Weights of a small transformer language model.
Size: 13 layers, width 384, 6 heads of 64, MLP 1536 GELU, vocabulary 16384, 35.6M parameters.
Training: a variant of Adam for these matrices, 6240 steps.
Each number is 128 + 24 x the weight over its row's rms, rounded and kept within 0 to 255. Layers, rows and columns count from 0. Numbers have three digits each. The size before them is the row's rms in percent of the matrix's.

# layer 5 MLP down (transposed), 1536x384, rms 0.0339, rows 907-1047, columns 96-143
104:135102059108133114149106101144196146143103073125106142127138140135160116147115135112152143123050109125135173127100129084131134143139112146125131
090:147155187092123142141154082135109133097099085178110138121122114174120093090139176122092119158120135121145088151107172149094153096138146132155117
098:117147114205143102118106119125115170141137142143109088139152153119134160098137152136095118114127071169100108162125081135116119129131130085151139
098:109153150118114149139098102150094141166072115104154115121117109148129119090131109132147150150136109109113117100104080129149142091122120156055179
096:117134126123121122156150104141139145146147114145130115124109069160135170105130112134147097135120115120103151124144113131130103142097145128122112
088:110145170143121156131181123070158148167109123130134135141125120169117123140105141142103138097162124116150171153086096122146139155129108114163149
090:122136160142131149111142073120091151089103115144121112138146144133134156148143157122074132145118098111083138121104121174103146139161101115160110
090:133134150114139183105125163159118121106115133138159073164100105066114157121092133143150182116161154145151135127158134144125099186099113104143092
088:121133102172116123096099134104099145117105169126156167086127161149130131116126120124159124095143104105136119139113106079106094131154114121164165
098:119136163120117178096111129137111097115147143081123114157149079138131106134106127111125107137135130120159132150138136138128105131129148127124163
111:118120150125132109129122151152163147062124131114133158110142097132111141114109128107101127142139099122111122170147141146123154151096105157138128
101:121116096087088126100168092126102157171104119088154125121152117096149079154143199141112098123099132123154156140150127195150139151113155155124112
097:141147145080133139128135153121170183112133098143143143148093123149150135133132110151126143165137119107099103163121137131157115140104104164154108
109:096101148130120146136120088133135123150138124120132138125096166108148156102134120093081141075132149143133099137112108154136113122130100115165162
098:141120156132130138086129115096132134120123111126138125155124157121119094114109142185124100114119100102133120154143148144140133147120133144176140
097:174090140109104111149116119124125123084151132118132164110135094104128148127168125136125140113150106106131083121096112130147093128148091130118106
118:127129121150064152125129144108158105108118122131099104114119092153125107139136155180150086134158122166115131151148145158122139122155134143153162
098:116132142140138125169115105119110114122136142117098113177105146147102117122127139115104131128145128127123133150106149087101126092128107104110161
089:095177146140155168172090090131160100103119120155151160096104153142118155083118119097105139103124128109158116109144133098148128148111122073117128
096:102134147130155112143135124115125158112127142109121149142133164171052149107126111169114119160152092099080146113132122145116116123128160116119141
110:090144107113182130118103144080101100130096094107098141078106125144128116124164135112092147139148129107090143104100122133136139151083157088120105
091:116164164084144128133106141149095128130122147105120157123148141100117105124135128112129119104167144105150088135157158109116155175138118126131125
101:129147128082122149157109125114122093161121112134210161122117131154129130117147154106121148165125145109120157153119116140121139122123120097130107
111:074136111116111140129117113144154135110094117155146123121129166161157145075139114103121105104168091121135088152145160117162132174126095107128158
094:149115128147142141199116132120090156144105154146140102143123153143099115118127145150105116079103154087089115127117131136154099167124142138120134
102:114183071098138141118111138117143173138110169149155093159102134112149088095133119136107124147144100080121126071151104173130107137116155149143113
091:126138136129155138147108095091133137156154136156127134182121126146155086140117169129125094102128112127150142121095142123177112082084131127120132
092:125124153115144105132125144114126123152124113123115137109094091112122144157149142148100126142082134149091123128101106106135071117088167132164131
106:140148153127131126128159118159101126098106137131149111144109121108142168148131134144146110140119112079168124135113141159115176134111152115150161
101:156139148111154134126103132144112138127088141153128111130179146166150132132116138128159168164070133104165156120097147116076139118122076093136168
104:115141151127143129111109143121107138135185143117152101174126156115173102152124144107155117111133159146054108123131115132106125157090153128121127
101:113137154123160087132107123132095132159108144083118115117116090141114138176118135148155072107076096100127140169136143142143123147127166137144103
097:126129158138063128106121136138176156109115104116161107129114099074159119133134185133119093128130129114145125124148112131156124115094165081165155
093:146122140102112103116112104154121139088118196145141142111141201102136154106137160152093148166150125109156148112084154136112133094123167123159140
099:155041143134076124154119121109124117142162157141126123118112140112190113111141136092148124136167121122172121123123103159135141135126139134177137
102:139124146134175135100141125103143125132115106130166179099121119129127133082128185119106122114113135090131079089128172164129090126107129133119123
097:185091110096139182109150141150117130138135123145115165130119199127092122074149098102078103130126147128091124153152089144105139085147132156137118
099:144104158127125147142080147115128116113126169111070101104128126100158128134134107142119159143121152111132142136108144140167100125165117115131097
093:100130119160129117108138125108113182131137134174090144112174147111165102117120117135138097068133107109115094120097167136098143115073158066143139
098:090133090121141127105145152126168133080106137088104142117106123133160140150090096102126193144113097150115142140137088133121150117111110137176144
100:102150141142114112191094127121151131106134071170135122066099160127162144136203134154121173134147129117130139110122143124091085174130130108154138
108:127100143159140131141127146098139136134137127131130107137127137151097141119164156142156119142136145162129153166112112131105146128089158162146150
103:097143152128128123094140118153183155148126099115120176102151119136099154139186129166162138114156103100094127112139123148095166149119155119097098
105:141116111104143091074104135133176177105135106146145143159111149157107168099127183084132163159123146096109118106104138094131158134080116154118109
090:137121156133173150130111137127123173124151157136108148134153171141165137102190148083149141095119116132161138164109159147126151085095133091127171
103:133057145099130156133091128106106141101161122145114118163119154106133127111157139116127151141080152123098112123123102139142110109114101132136143
101:093166140124108159135158109115112126120138136137125134130118152150159132133116166130135100142140111139065085126147084135095154145143137134132136
115:161156132123154146091085146133121131104149152089128120126159128123145162116068126136129085142113109054094113108108133162097143173099179147133185
100:128098142151134106128108101131102094154113169152137147155139156095102114124200095112093103137115135125134107127126126123136115103124128138122167
098:117125135101101148132143105083098125141126066128092134079199153116181150087157139131137131152100137109163121139157164143144115116102117132126123
094:094173095086137156096115080115084124120074125179112130143121142170100109135100107110137101122133101140115147191108149153126130104102134109123131
104:138123120092101085124139127127132147120072142104127173170141147161104161155110147130147116190115116117127146094117110127144106121155152108138126
112:141077119140110130138123124162104104146135166136148088091150105102111158089131132182162126094173125136097140130147118107105097143102157153134118
099:156099081163178124113139127142128110160134083136100118155127122176139123127108115132112161116117107137106087102151189117113121147113138139147111
100:124103124123118159091173138120107139114136103103094158151127094120134148124124112145118110124181171169138122155116101113129097110137130154159164
093:103162159139117130122102112134122138134155103110123150105098115125081107132121119124150157127091118084128159140133093136116121159121092094137098
098:148117069127096114127109114113090119107121132115141104143128140132104130140129152117097101100096148156135111068131111163121148109101132153132155
093:124147136141119145124128149116147134133108176128148105143152154135143079154127116108112102140108137131105139116167151135085101169110139107129134
102:134117095135128094088143126123167159109087104128121087114138164139131155092139125134089177115120091113134126093113112155086118091117108121097120
092:109082066113140096140147124114179097124111144148142097131085123089110111119116124122117141110093120100094160116178134113142083148128184148086116
101:132092083135139103124144115120115110142086136141105118079088118142142170174149127127119131094108090139072142117110096096156148094184147104154151
101:112141100108114152148138112093131115095090100107106181104126135135131107173130154141089129138075114108108157116124086120112163154134150121154151
105:161097109175148136153129140142119106124118126114138119137190163109165113105145124110118105118129151066120108120143128136133122162112139138132158
105:130138120117123109159124087189122054102116077150144176152125147165115142102151160151138118085115138086147069096126080135139151126112106117111127
114:118085153119153141095165131171153095169133161137123137132084127111102131173136091116141101167151132142119123131142090113085153136113115141177093
096:119154109120154154114142219118124134073112119148112123107146146138140137084147112172164133137137145132167131134155151087116141129100152086091123
098:080140130172073143102126112135139078147156134106140142079092133095138136105151133154089132150100125119105071143142143164159156144139117160150135
109:122105143106155134129150131116091104096136129101085081158155129088099105109100118140106156132103151090151111154128143143139165141125116132125096
097:177169155132178119098112099110150115140162139120189126122088136121093127107177135111126112121133132118106098082111111171153095116133120151122149
094:095085149081162120071123167106082093164095136126168148108134106134106127115136147160121093114121172176070131118097133098121105117139142099148191
092:133130171100148127126117134097159142141142099133168134119138116152094142137116183163125090135123107121153110150168134117123158055132103131159111
093:110092113111111103126129136130151164126114136123100123137121104147114092165150203160124121143131100150134130100153101131136162099105110132113105
094:113159132106115161137127129164144111149107129138123149146145154109155128153129127184139118152132125139143153132121149151119139146130129078114134
099:075135140147127134072099145121157093091111202109148144133105173149109088128137131139149099111120142124159150135169174142110146125148112119082155
089:161170133112154183114116164082108113123109127132113161130144138152148088153158085117081125162164168125140135138094105145132169126136111106091087
117:141137136141155120121115107124101084121116095101157126150131105142103110132159142164125096130150123143128178138104099106127151115108132087147141
138:134148165155130094144137151115124116073114172142140158164109141104127157151122141129105127136199103132134147126110125086129137163131133129135133
093:124126151148158131203130139142107116127136152161149174104109116117091082142162122121098126102176164150147099127110121152132096100091103095103120
094:106134134169076145101083133130132132133154133099094156117151168145148108069082100149088120130150126118121125118107109191100114092154107129110145
104:146171122114090117103109113114150106161173125113116140097150132112134136137140154222133176117133124135096135135127112087163124086131133132142157
098:131056129106115122111112127155102155149135139126156142137131139130129141119128163089141163132129107137153113099150141159101111128130076138182119
099:112106128126149047110093162140133123148146135128191141159125104099131153106105168104098172156149127124099134078122123090141140095131135132120123
095:161109110172146101171100103150127154105157125141106128146154149078131104082112095118119135120121138095092156109116156141114122109127112154112142
109:121133123173095109110103138102122112113138121110130116176177130147158156144091110148120167170126134131152107160135103128131132119068086122129133
091:201083102149148119136088117115126123160159115131076143138143124115124163098170187132138139133130141106132121119094098123144173111114122124143150
096:134164131130127150148127102114155161162128113141122160117124136127113150082114095144115104163152110136109111131105113132117104135127143123120164
102:145111077095151162167117144133162112142116134096141106100120151115156104126141136108134182089137112094127114142171132141149097097139178186101066
097:144166105152145151099148108128139148098093158136149078144097178098131096140152178131118119099088080107148090112158120154146125142096133141130131
105:130062142114146142138137106116115136134093130136118110139110146155123108108179141139125148105108130129118110108161131122117155126089112115119164
103:108136146160149094085095137161129082127138114130104117110102117096125142157129142108135139165106106118175120109123128165130140094150131081147115
106:155151167131172134170129166137143102086155103119101138155092105099124107145122145125105117183089123116104105096132113087154137096124096121134119
090:111086148096115106132148119137106094119154089087140137107112098148138134171131101128147118132127117135103102117154113081138151130107167138124140
143:141133151084130139146064122141109110103086140123125137070117107092161118136103156111137141143101126087127138138128149128138121136138129126091128
104:156111133155135134152139130107114144173139130137115097127135165164139124136138113145148137111124118119107122143118140116090138095125146128122156
094:124148112132102175129136106066162164101163148143097090155155109130087141143123112159165102114092145143146090164153094165122114133111146158118118
087:122154138148105099106129152060132177140151113137095128115105130131123118125113114127109129125102146135118106137132096182110118106148122131143074
110:084101140077148125124147126074106119079079115167129161140111121145093119131166149125121114126134121157123130179115138114123164147117097133123153
095:141102134136134169131114104147100181157150170106119135088135102115116126138141116127146138125118134124100145127124096110110137132137155112130135
093:125159121147153117140150150109140106097121165111126093114132113115075073120125191154158121159133141134150146123107146097120180164112118151104135
082:094128095122115106116140128132137109097137155059139156104103154130125099155106122144143103086135086124144108112154110178139134137174127131155151
101:141151146136120150133114127153095125118120171090166142147115148175131102120144148127130128130139132143122125127131165169126126108089138099139127
109:153127108144145117156105099118172132113116111169129125110108149158165110151095096090139129117148100088114114117073093119104126104162137117150166
090:195148114123118124170144110128106089110145102127143107076104118122110129121147139133080175156088150144153133136144107109124152101082136117116164
100:097151152168098129099148108110131113131123108164134133143087114124115132147133165098129094127116091097111155143134109123128163110147174106115156
114:102101140126148085118184099111142129102115142148120101154131102117144152168132098132127149056148106150079077145140091149080092108136121123141108
095:119104167091168134172152143139110145144148158134150138094128155137155123126122121158106140111144142129114121112114134163154110166128179119146114
105:095115123149146127119158125154107141108157164132128129131127164144122104138121124133131100153084156118142157183122127137141146121106125126099155
110:142133102133158121121104104133135153157123118112134129156161099122081143109131195134116101133128138138139148143096140114133148102154097114132140
098:142170113136180119160163086092117153124132120168104145145126146110136112112120138161091152107126099114102127135135142115137114103132114135144143
091:127119074113105102110106080124105103127103120175146136116154165105109174167136104119102115192122123086139110123127127145136093126132123217158138
096:119162116145114139094127098144141172108128113158150131079081134111160103128117139113119141144154121105132107088130127119140118129125157128133157
110:104073131151149110125149102135167116145095126127158113100124143156158176118118107113156132134187125103039145124125092124095109117119166135070135
104:190114112114158115132142108134131130129139135098133094131111141139160144139127192101095167112112105114141175097105147136146176169117103154165131
097:117096122139078107171126118127128152079150117127113110099137095108074127148139162111132132129116149130155154112126122128179129115147172150132149
093:168104076190144155116149163144123089177106137148153156115124131136156142144143126079162118118146118145137148156087126078135125130110190133151149
085:099136127123127129120119141137106108163154179193145139175139095113113137115130123106081087145137143154147094112148169120071119146137133137151104
110:135068156122130128174120123117067187116130159136132137078114141139139089123143087099127164121140117140144172122133123119139145121128118143129164
096:105149128183145111164121092125129131155125165139163148149127127139091146111131086075085130153139142154136122144068138148143131136121121131129138
092:102154131159122125117137124082147133137092171083147128166126163141142114103131100160120150103156116134130109125143120106098106123114152099106094
096:112160124156135137102160161123082111160100069123144098153116133121121123116127136102139151113133106138070084110103088082112092163161154124081086
103:153117181132114124100152124096123144116116071155132131116108112116134129106166153102133120039159138138126131151091095145096153148124130116151078
105:108123123143115125185140119125096149120086139131143085084137090106121153114112101106136102117157103164117145172195135127112125140135142115150100
103:098143141144145087118142163151104146162127111076174123144143121135109160100139071149130147083129097148086146108129129125094161161124149103128142
100:160163112146131117113120116135093125134098137081104140102146158116134120095161138131113167167117118075103101118130059141165118111135153078135114
102:118114134128078101128142150154159113117147158091101164103148119136150115143091089134165144108091163136091120148106099139108090132108155079084102
097:088145157147096091132161085147154145122151097119125184158153140142138147133112149146144132126125154166133108135099118148170092128100118140145121
096:154114097095132163113137132101088166147092100118172119153172128101092153064092124151129084190104135132154144144145132148120125134105100112129149
096:154083113179128117136111125159167156124135135102138129097105129081123140142114130128104103166123130158120122166102139172118101149095106116111112
095:099108142112107103144143102116137155137155136141134098123058082187149124135134106152138169110187133119163135134111118141141083139126157107136192
106:186109107152112119163140122151138142107169193145090108076170123157131123142172156118108142101156128170086143176101090089157121111137132116130132
097:132112156117137101127115118122102126141092123105133129096128154124113108096150134146113125157105084104153164111108139138120164124151130173135134
095:167076119138165127107139158131137157113133129105172182146139115169093172092102144104153109174145135138111144136127133125095137102116143143117133
084:113140171119083112100150140122165119099139105143098148161095129120163144168132147160168120129128126124122090098100128118149132104116145135146143
092:135069129110150147115116117131147135135101136126120157127152123166124099122111175166069147137098140135144096088128116086137161110163129129144154
110:140114143141114142099134130181107114113082140141163141184128128109146114160123136136116131115145098135110125165117143119143124132104124181082111
100:173065151152125110166146128110123095125147092162176107093127153162114162121156156085141153132124119098088118132130131109113114168123119129152103
103:133104098135118154130121154171052126078119206140143116116166088140105141127123144140120137138097151138145138130122122087123113167107143124109130
102:119119111142102115099121172093156133143133126124108112139090100101113144142151116134157141074117123080129167135172090154108124119144139139140113
111:146094155110164110178131107101122154117155168122122106082085123145141109135112107133106158074129131148092103146117107156131120094091136151130156
105:115132154135098101123099127117127117075139126137134152091061106063168121145125102152112155141112120084139138163120112153148094116078127124128063
100:117077163154126116145125142126088104093126165158153148141176129080108165088125108128163134134129152133137118156126089115101109156146126162099134
# layer 5 MLP up, 1536x384, rms 0.0449, rows 908-1048, columns 96-143
094:134124156116110148101118083128114097136130154158080101118149134099102125102138134142159090121101094108108108153140120132119124124171102110121108
102:129119133133163168095112121133121159151092125142120104128152165084118126122120127134124097136132158115139151118071140110158112119135156127131157
100:138192146142111156128124166100131144130145133124115110114137155152104092187107138149131090143115154115121139158129141112127156148166109129113095
104:061118121123113130128176158148138121156145131110128073109155144132168116101142126173143120092138123141119075137127124112122154150139088123132139
097:171118114158160124124120108123130146138144112153114112089141151143132138171183086117172118142101143149151134157105127148184088169147134120091101
094:160133150105123083116170139138128109098105117100152151113145115082128110144152093121114089097112117117113112130167123131109126142163178129123127
094:080128129140140108114152112166161137144131110063115103128106092096134155136104159134110136117131100168167116098131141093108133109144131108123107
093:083111130127106159114120136173109131163126092088104107086122163076143159119166123121119128175138095172114152119137112118142108123110140094097148
102:104135126115100098129096113130134101130141129157150126098108096115142131163146136128125111122126131156158145147107143142078136122122108099126134
108:106148148124117129160134055180131145117156132145092148127136096123097172114149120079128121128108132132117111108129143108092112126164103129153128
103:125144132151135108082091093120159129181138144153104141169141164137155142117155113152154095144107121141180104087109143123105101107123136129130097
096:154129108138122123072161127100167123119095127117144104132092128111102086143145088154146135132120149102138089078153139133097102156162111161116076
110:068121108134127097077161122134129139138152119158125140142131123103161108115151097178106097120091135126127115183183168111162152148172135158107107
108:136076114113141145144154136140139119123136149107171118103152100137169153120137084166159108104099128151128131152159095142191131142140168133109149
093:125121123149190168104094108136134087149146102108123116128110151155110093153084121171156121125160144169117161176146139133136162112150125098135150
116:138104169106103125129150139136150121161133085108109104145120136115189157130133140119134111107129110135102113140134149097118123118124072136121114
102:145156186141121158125120092147180105139102121139137117106161088092118080151110129124154118124127104108120103081104153113121132135155141163111089
099:122152123104094149099127117158167116083051123095157123140167121146153100153144116112140130153100140116124139135083128114147130135160123086126116
104:121129110138143107155139164124141121128152103158151078079133127086094111122157117151093074097099136094137073136134127174151131153160133141156126
108:147125134161140172129093112131153103143111098149119125107131101079121128162145134166157134129146146149138122177149147160126140116126100107099098
097:149120102135091134102101125141139127104123178132137152152141137117153135149133124130132122141118087148150134126104181137130084160132149149117100
102:136081110122168123169125080131171101132110086119089103144122174163088120180137127201130084124101128082113153155144135158111129125147132121154102
111:098105160147118131109096098126137101129128140128144094088146158117160158131108152148114073102153096121128145167115088150146139176173101122143141
093:115127148114111144139154123109130142178112100127123119118116116132131095141112122151172139150103128165107127111081091090099155119136132161122103
100:123108156137149128103140116118167121115136144151136114124165141108099081137151098145170111125124147135135166134138130091118086167140159125082121
100:136113109144150138085143141139173111129090115134119115144160140127096113126137084127124127103157098088059123088150139103132167136124124134088133
096:055120101089121093130151146137145156112125079116120113125153132126127130137133133124130111076061103102115097092108103111164118141154112113113119
101:159148139105134144071168165114122159142093127100114125132113157093057079163133111139084119164131132119113126112120111125118132164110103152144108
103:099117124096166130145145171141109142150162094088145085100105143087137139175132152099127106138130145137106146141161134150139178165151090167130154
103:075126121100122151133109156099156153143119092166117101130134190157132140141127145165168126154171122172140133113113139117105113126155116136126106
104:162102140119114156112114082110131142145136127156127132090139144110127133133110145104117104115103137152120137109122104127134090178136113112124107
096:108117163102163139134130157113077153123115138120130137154101117179115148115124087155156138081123145171130122111095118120079125136150173153113156
102:119125105183108140138162136125110130136141118117093088141152160120111129151147151128178099145106114146129154169117120117142168113119143176094112
103:113131158148147128128144103118112116156094088130099121130126097134125136132130104200155111122078148129136169149160148095114136125136093155086168
100:105113128150135128140161108138100164162136084143137121144088117134075095155118112111170113133153116141153135137117115121130167144108113126103104
091:139130142132112052172125095097152110133137087145149139149144142067124129147106162169152145120131150083185155158165151127116111146138145133136133
099:162114112101108141131129129131171159159133172097126115123110067083086078168162113145119169118123110124104170154116129139183159118124121124148138
092:131134120120110154126138164065123081147097113116138128114098111086147141141133146172147125147116076139098119171144120119100119121117095158146110
102:157124165094105185098164124156152139120156156134117118126080136120150132099139124142191104137143116146178132108119088114161086131127094095121137
103:102126156127117128122113142102140148137133140116094130138136153129125132145131121115121125124124148084184097089118142139134127147117101111133115
100:168119138136162157136155122120129104173127131108131109099125103139133132151150109119190108142113122122162120167158139117136102128134142152161116
102:151140117113123145101097120132146153133192086115116113111116170169083101139123137154093147145136108158088104148101175108101116096157135145100152
106:142110116125082130093137111132147128145106096095115126119126092113116153129131122123149062131110078136120123161133179102113156168121114139113099
098:116096085097132141143151139113188066122111126158150114132100096127162142124130122137112118140139079142092144137122106114125134151137132148155111
107:146097086130115148117150148122110091111105094132110128098124103108097123085117171132167150113108133113115101084118126144134106162110131148140094
102:128114151142119083105160208165140108148162130110097081109109092130179136131107152140166081120148105130158172133107098144113124142121108146140112
105:079121143112126165112108109121138154179087175097121139108150145120124128157078144193149128094138108122124075115152146106111101139118135133112119
095:141141142146136155163112136107125114168124096129134116105146090112123095142125117146138180147132131117137133101108114131100150109149129160087111
110:122119145139155093121111148113167100128132097140108082136092138076103102147111146137125085132146111139102123152110142139071092129140138143132147
095:128120158088173101117123123153161105142155119113095123139153126175145133144124176182142164142139064093097154113102137146133138155138091138074122
096:156152120145157126159178110107109150144172139112129122143108144140151107149181127094113128089066145112103098162166157153143107129136127116089149
105:119104147146143167120151108164100074162135137128153118101103130100169133113179150168166114085150138129100110128116157155151106139118138123083101
100:140171152083142106129168130142099112087127145095104147162165139120092103126117159128135091111123153111107118088114120118138117147130150127096106
096:127131140130100143091117175142168175104123110127107107132173154072158113151129116107135177123090123134100125080147193137151068128150185118111139
101:106127104134161131143166116120110123151137125128110125120151122105085138131123113146182121071153136121079143164157115118096133152110148130147123
102:103123104132133139127113163130116103073127138134122132114173147108116153152111147144187111165128121128103148112094127123122134108140147210108105
098:104099168119120116140149130120096081135159093120136110132139124107091134134157122171148123079135100135125130163111115100144133153104095157151128
100:148131092095102123091115124113152161117136156119091136125138133121136122135119110105156169109101126125144087094108147134101101163151124163108078
097:145110164134144149163125134130123116162089148146130102114159135116135178143114163132127144151126121111148115108095137116103130127130100123156156
099:152167123109140174147098140153115120117112121128128140152120137108133060093145158132143116152134130117135165125102173150147144158142120119093135
102:145150099145119150097136145148134130155145158113084133124159142090127140131105167121110117142124113140138115115107114148100126134128121132085156
104:158127108115127156147121126114098114098158148139094069130130154141164142120100123153139087111109117155156151137133174146142119124132116171100134
101:100177148132124160133155102159153100120145150102133110132165117057128108161145119120135142134086127137120153140101083123149082175124175163131131
106:160127124098157137127150149128098104142068136136132124143119091147121118151179135099164144120090092116142142125112102087123133115140103134121113
104:139129120102115125133113160140151111144084162086151128089152150086102114121092111186098105144128094128132062120132164125113101108126172111157160
104:140147126135098140135168154135163123140120112141107099137148182137159139104135128142120097158148116139101133116134137147080105159113152151125116
110:121086142132161166134145134176103129141120146140086144103124132118113094155126110181143046127096120090145121131141140140117139119132140129129113
107:147100142155177103127157149158129124119157056129118105127095151158112117157123099159155125131107115126080142113112141166101106123143104103099153
084:143102094143137113148128115147101136127136138090095111167143135110179118154108156105150131132102076096159099104113154114138183144128142108175079
092:133106111113108151142131130116171165121121149120113127124127101129153102100119108114161143176147117119170131152126143098124127133164134142119122
102:145158154126147138134127172100169168132127109158121096123159147140079183131143154169144123102115145173164133185132120089124179116103153150128092
101:155101145138140170106156143138110111146128102169101115112118145140129131156165120131173153105118136130129117134145118170183119162155102101149116
100:135128152111044197116125131104068143163134142107100116156151124104091145120130107126098151143129099163098132128154132141135068175130107098090151
097:147110142107089130138123117150117104136115099101118092112158127074121109159128137113136121170123132166152124102166087119165108125142133122145144
103:115122120119106144092136137161158131169146129105133140087137106166120131170111085145126081134110123147132153157111135095157137097141127141141076
117:117122158149099152125149125096107127111139072129133111104149114131147101132093133113136111119133138120128133106156141089142095116160149127152134
096:119089147103093147094131124157137125153132145107091122180172126112135126120135147098179129141111090170154079158125083137106160120148148141142110
093:123107146106195141112171134086137155178134145079123089140126119143145072153155174112134109092108150159116141175146102157162170105130108134139119
110:115129152133120110141159109145143189138151102111106120152149114105156129175132168182115142062103127083129086141132151113149114134177142126122150
107:121130107092106120089161137136131133130118082125161111098069125096130135152135122119110112106136089110117157064112115104149149128144157164134128
102:162131141136137174101150112146120155137162130106123104126094146110113138156123098157119119138147133170118159147100131126110131165111113106118156
090:151197141082144126138139114164194111129174134093103100136111086135097126166141120165118148145092140140126124118157088124101115154095122121172122
106:112126143111161157100170100162118115102083114141129115137125149091129111141148146103132136125139104147105127117071136104128141154152119169118128
082:092135163104154135114158114118146128143097111089101142139111127142101102148128131144110133134103104089110078161121133125097176135136113144110073
092:139120138119174131161115137154125094097133109150124113144157172117116130159124143107125158091123106121139107134117152109126131128130138137150142
107:124115130113103136117166116092149156138140128147125151084097122136129077156157100126119119155166137106151145152140124154132126145127138135144139
103:169133161113123135131166142103160167137144134130112120177131120084153134128132147103145098173098153090103115117126112125098101103129088152104130
103:104116110087139137121157156124112132131124143139103147122108108105148115159109099088131181112127111141105086174146105153164164164159100158134120
102:136119119118098175122108103133113191175144113102146147096140069138135090154089116134111100132125125147158108130111119140127090127150112081110123
108:132109137094128107088123130123145125166161107124080088136195093110149130182129090105117111096139112119139084150097160116130147152125109084116090
097:195090107140155132170102138109118179083132147148146088111079121127108143126098124098111091134110099156110151164138163107157140135161107125094133
115:086135146121182126175149119161122134137092089115122125135125127112143096107106141130132164128076113152119100129105147119136157142148080100104131
099:142069112121127147076162132119177101153112141107109124078134100123113162153120137103128131104149160123131148126105100120116133133151097132128126
097:142144107166124138151147105163127086152130138117173130155142146107094142134119107150133124141154115152111079128107147111103143090125167072089121
090:127102172132174139144130126135086156124154130099166158160124119115115124106149098128157120134148146111086142126118166125143117147101123169112141
107:124155143099137137119114123074121140165102154108131124105121129094089124173053160118084095150115145121161153162136143084140136148150141145096156
099:141112115096133116088101117107137164181072148122121103099125119112096145091123150134125136121139121151124113086129124092098138131090144126117111
102:146069133119126136110141153099152093135137154097145105090149087091079102148109083121103115108139139130111122129130166146095155175160092125110088
098:142150164092152141111112122122105168122110148142156119107077112118127113145138082122123162174135173149128163129121127153136180114126090102158100
102:124110109097152131129113166137154128141153115083135093141092095141116098158088144170092140101117097167155140134110134113132076176108089159127070
105:130149178139130171129131120172144115124132153128094142085115115129131122135148171165160128156141134152127128146123119101069143141143092149138123
092:135086171118112139149106074140166149110151094152117157131126130087090113104119149122177120173120130122150127138117134117131135132136139146155097
099:106083122144117151165141097128115129117113138165095129109191138128118135120106115109158142120211098119166073131108112133155130141129135099076109
103:115145130103131154145119132161122106141116115120106143105159149151122121103112160140137147153123109114133192074098147101170190124124118123105146
105:163116088103139129140149122133164153151112094134139082129129121167106148111095139120145100111085078112173146078152112114127150112137179144111104
103:163137137105150161150161083074128113168132118095108132151175117164137101188157105121125163133150158149067092138124116105129117178133103117143140
107:141170131104176137108174134129088125131160121122115129096154143113110127106104105194128153112140118116062096150135131128142130181128121128130130
093:078135098113148131102154125094132157126132161140141112143152162142168127108143056158128112072141131120154167184142144132104091120103104095134153
091:166148088133175146097130114162086145138114163061073140123078134123099086170145154133164143143129135110146169068115135125173180160144089100135130
101:103170159067127107154132103179153164132180144129145114133147104119104150133140128090133088130121127116130162090135114114115126128147146111167117
107:119106120174109139112173151156153117136136113090126129134168085120147137175118089133157140088137165117106138121142195127144118183118090151150134
096:079134136152099080121147166134121124147115138144164140120145124131068092167155104129115135122166167145071120167122125086143093099133144127108158
094:150108099137157176111133131122114087170095089167101129159139176164150142123119161140104072117180128146127117158132104131066142108129115111129152
087:150153164084126114121106083113139145144172127098124154163160128141122127149143152099128134118089129094116099154126145127121137125163063135081102
097:123113131107100124131104113077131102147126127164139123119119120072136136139178133150131071134148124151144103096119113155124158155145125114117104
109:166135049165115157138141116130174140132156152132120113112161142102153078138126129135136122155154122118105156127142103129115112160154120125085099
098:141126129067133166124172143159168149205126142142126130103166119121142143129154106151128145166164133123112140123096117124124149118164111133122154
091:116141116124125111088125104099126141140148110122087147176158134176131130150171117152146118126110132121136122140089085145173146148157146115078163
104:156127125124118148148137112124088144157177101126132095142142119115137139098107156149107134143157144128095164125159100171146135145137137159125150
097:166163154126134175147126087150100069080127147132120179105112165112129141135133103147137114152101106130184106124160164146122125134130130130113126
100:108123083133135136091129118129133126149113132133118123072153177087124102124134128110161124148128118105115110058116163180125165137109151112101150
104:136121143182112192147162117143081130113137158171115079145129150102168126079106111153147109093086100173122106124118133132093124141121174134142128
102:153130121110138098107150138132158149140127087138096145121146106125134122124118129133124107152130113134108116195149114094108123116098124099100107
106:121100159078119149108155155131131151203128159139145146130136146128163138171126118176181172098110117157136115122126157143144112163132129145133126
102:092138139152136125099144129114098179181105117139151118111144130119103136170124080140092098104152102107170148088132102140138117125139141132122156
093:141092109083157123149108134131154163153106125143092153118093125104110092114137127085101124128135155165090126130103101153124131124129146186141145
099:137097144133123144146136111091187122140142134120130127122141128134109136156109179094126193109136157111122121115136131076144140142175083106144144
102:088089128115135155169139125141073150137140086150152077139145134108112128112092146135173117138129132118139139151110118087121098128132111129136125
107:158141105117118132124113095127114120115176107163116099079133163098097087139122146104107095133117114127078093165113185127174111178140111138118114
097:142140137136099135121157092145157143155134119144116102170131073131139112173091114114117141141154165130135090144143135114097092126139124124180167
088:124168109129104103153144141093101146174130078148148114131156109181143128153117122161174145135130095136095107154128119113104126169103115095122121
095:143156125138133124124159150155087178128122157147100077070160123119122136099128110134101136168141158112126109138161129168092128149132115119104127
094:110142120111136119097127184122098137133121134135112119106137133149094150087132129144139110103148117116125112131092125126127129112134166135132099
110:118107165112159182153145097140122113165089118131093126172158149113138089166100143128110153118147111132112134177118121120109132134129101121133102
103:109100162125118163142178123151136181143100167129119092124162104158143139126108131125168107110098125155153082160097173138143120115108128091083159
104:134135116127126123134159112148117105138090106140172072119088101124131141154162118177151122082133119125088126126172117126103166141150105139131149
097:147145139125145167104156156104106093164114130180140119098145109148089144143111133140211122094159122152119085134133118102099132141141127099132131
100:116159120139101161125162143152105143125135152157101141158152208147114149119134126117094141122087110108123107101121109086116124136147144163095097
106:130137146157128155147181120085113093160079147067106149097158083077123058147137129116108137100115117130136109111115139179170115138134110110102123
101:139159153117132173131155091139125090136117122121121146095165158138094103130155166151094106148187121112119121122084115150118130141128151131156153
092:122146118154117111126171164124131120124149139128132128114102155162143136093098170146126170128102083142126123141126141155103131149122143107157108